Weights of a small GPT-style language model, trained from scratch on English Wikipedia.
Size: width 576, 9 heads of 64, 82.2M parameters.
Architecture: RMSNorm before each block, biases, tied embeddings.
Training: a variant of Adam for these matrices, 954M tokens.
Each number is 128 + 24 x the weight over its row's rms, rounded and kept within 0 to 255. Layers, rows and columns count from 0. Numbers have three digits each. The size before them is the row's rms in percent of the matrix's.

# o: layer 9 attention output (transposed), 576x576, rms 0.0221, rows 530-539, columns 0-143
# v: layer 9 attention value, 576x576, rms 0.0141, rows 531-539, columns 0-143
o530 106:110094166133120079132125124143115109135119150135115127087124132145117122144136159121141101103135119121131156098135153104118129134113122136140162139206142144125152178136097150109129115142129128056119103149116154109146115128149160078131157126119088149095158118127137130128151084113090123167119125125136182122115152118123139115090158155097105125132090130130125125115125154148133133101101138108148126100103137119145145134114136168147098
v531 101:154112129124107134120121164094131124095137112135145087102160109111138138138108131075116116110128070145136140048116117106106141131145148112110140143075134171136144121154142163128133166132132145096141138134088149138139101117124121146112197137084121136130114115158144164184182110139125149132109084122121105145114121147123081094131125117139142147135126125138132131146116113133136125112113156158099170153131098125087145128094095085114139
o531 099:099176137135123126121120119152137172123098142103106166137128195153126126096106081162146164146138128131175122182119134149147138117115124124157148128121122124141076150112130088142127113124120116134120132100172121150125146141123147101177100100133124127140123129130110115126084168114137102159132150126104110118140156085150129146133097149128089122151127146121105133148135188112130094135122123123105121155141115133161157144168181138100135
v532 101:126140154129115134112131135182119117132115176093152129123111137138115120110087171134111108127123132152134139084120094117144121117103141139133108104139128105131111095145113114147135138168155105111162145145129119136143110158156107143112132098202130154126064143150168095146093138119139126119130110148156116136148145159136191144173113116121114115102144142141095128132159132117125116130123151099139090142076156132143119108142141150214168
o532 096:105101097115083133116140115089149142204156089132145120083152098112161168135147105137101132143106120096125117145130145128136097123115116118148115148151127150125163157147130132142091105107104173161095140157105140166105142129111105103117121114132116079124184139103110151078177127148082118159080119120145117120085116120127115121097147121125139161129126093139152149123103089101131153157125071124135128117124157139099157132138116143093082
v533 099:129124162140143147120129104160132154165125075075121139109113116159091139114138118093138109101116118136117103087167141116157083137148141108112106165174131156128115113121130139112081133123129119089128142179123156128127134112168132110076124118135100117167101120146111111139144089130070141120174127106120147108138076123121156152115117149115112165124109142138123172083114170114106103132153130106130156088140142109105119126126126178156110
o533 095:131111100136072095121160178119150134141142179145136097068155120113169122142131144138077135149163145128149136144116143105095150100108129173166117100086111112147129115125108097112189102177144152178138124109115122105116155156109114130124136078166143133114169157118142144117134134141159117143106077134171131142131154086134119082170120107139139103136130124135133087155119102133160160127094096128145134146132115141154137148181109083110120
v534 098:140121134147146113131086153135145140076134108138079147174149117108113092107106117115122093135110085147134124159167135117134158125167156106109102155144098150129132084136130159147076149127109092170112154122120110102193128089141092131110129126150174120145114135152069135152107145125100100172112144101114152151124147119107142103070115136129170163133169077131129172090116169086154097106086125170105100123120112119133114088144085139133098
o534 092:138155110130185174141167142150103109154124154138155113110054148134165158176156110153113155125129147122114144164117141142077084115119127123148117098108148115125122100099123087138163171141106158150159133123159125173096110141127133152128127138134125129137113168123148123108085122127177125132139129144089118090143089110149137130146142130116098160126126159153166109195093077137121109131147182125149133180120160127130143173095198101104163
v535 101:111121121107075120162161131148156109127101127133117124153136112127077204136100135106131094115142125130102081145085121125123135121082127139159130118086100176119136108133150170131137123144123165123111125125120143110123125107167140151055145116162130149136140120130158140082135151078150114117111085146118093131144118165110127160116098123109083110121129072119157129114117126108128099077162152142162136124153074103117135135134146120151113
o535 102:132118163062213169130119142106130157155154147137092101165107139121140113140181097124113156136104106133097117153131132149098112126169128121124110141122148081131124134127130100093132156090129132133151154120154138126115169107133110132107103106133122089124118121131110105170066105140132137159143102150120183130099152114150118088131121129139132120128143155170106104140134145145139134146098129122095078158105168120184120130112131143127130
v536 094:113162108144133125150160139129148135088165119160109126150145166067057123105138118134095123145122125115105171164095145114142149124113120133104115134117135089151170142140118165116081134129130126117121152144124150156135119093154089163149134143128103146101147147134110140103134135094121117085143120097141158087156135167120138118110147137137135104129151085146152168116099115139135126131092075133146138125148169141125134151136124104114104
o536 094:155118146095177149117136122134127119136123118120128144156106092149178168133157152124142160105113141149135115145149122164124092155161112116132105123102109143080061121129176109153153145142124143157149124104117096135118120117105126118111107127146142137164059115114139084127108123166147117081127109137081148138123091150115130118144119118130127127135137149131138099168140123090102106141140170141117134167131112122126148103108114152127151
v537 098:134099132157114128113155142133113138118191111118137112106107101171136158126139137112141122108141177141165101114124121124171139109127092049117103158126132109104136118140128162144161149120091127161120130126116113130104153102164150119125119119122112110090121122169131085137169110128117131139131136184112130130114118174126131128150092114148134129107108151159105132147127097091122127145125113090143165132097146134128131094153118098080104
o537 096:132115172071142069098138133131150096130106147126131105142152162140111079127143125159110118141126100133126169126138136104096149106145136188087169135142132173164112122085111128128128100130132123102160123140091145159137104107117104083130128117102125104129114134103120141123148144135119108119120092112151138125143122117134170108120169138106132118116152093098123103119128158122138127122093153160120083130178122130149165150047124181138140
v538 104:138130130150102158157123136105141169092105138156147157081090119141081160101115126096167145146129126136142077180089112124128144127099109124088118161167101141166128186141147134140141112108124159105156122129133173158134141135145095127102128138151134153105119107137131131101154154157114154117097124176106148119174151104111163087160133103130108105116181124123129149111127137102146109136169112132174094100151129142147128136159101104172141
o538 103:099125137094136097124129138147138155142156099072134152169113116102120095140184128154110089099140111107115158090143112148114101132133129103177167077075128138124132086116106136156135152144119119178100115086090118118082143136109125115152164119123133115162150142122124129160094105130119123107140081126160095123093103189147132134146123152120129136141128128146121114128129131138135137149094112151100102135123157139094147142085147113099152
v539 101:137098139117116114133082118149103115169134132144133067130091144175062146087132149118133126112153171168110153095144069166191147173121147087095118119116112120128143120113113110138172111142120117136130149122117126122127111118088154115084098098103158120140106119118122096150131142131114115139151150099105125108158153108091130103123147140106127122080161114133127084120162137145145125138160149090178141095148168178135121085169115154124128
o539 093:118121122140129143128142080101133115106154126109143136145182107110144132139107128134121090130126090100151114118124163109068131077123081171143135168145183163147132098172118154137078145120145198091136157139119164128117163144151108140159144139137104127090154097151155138120160126116134107145132140149154120154077103109172147178109129115144140126099143143140149183120109125123142135156136095143151100125120128116101144167077131114162137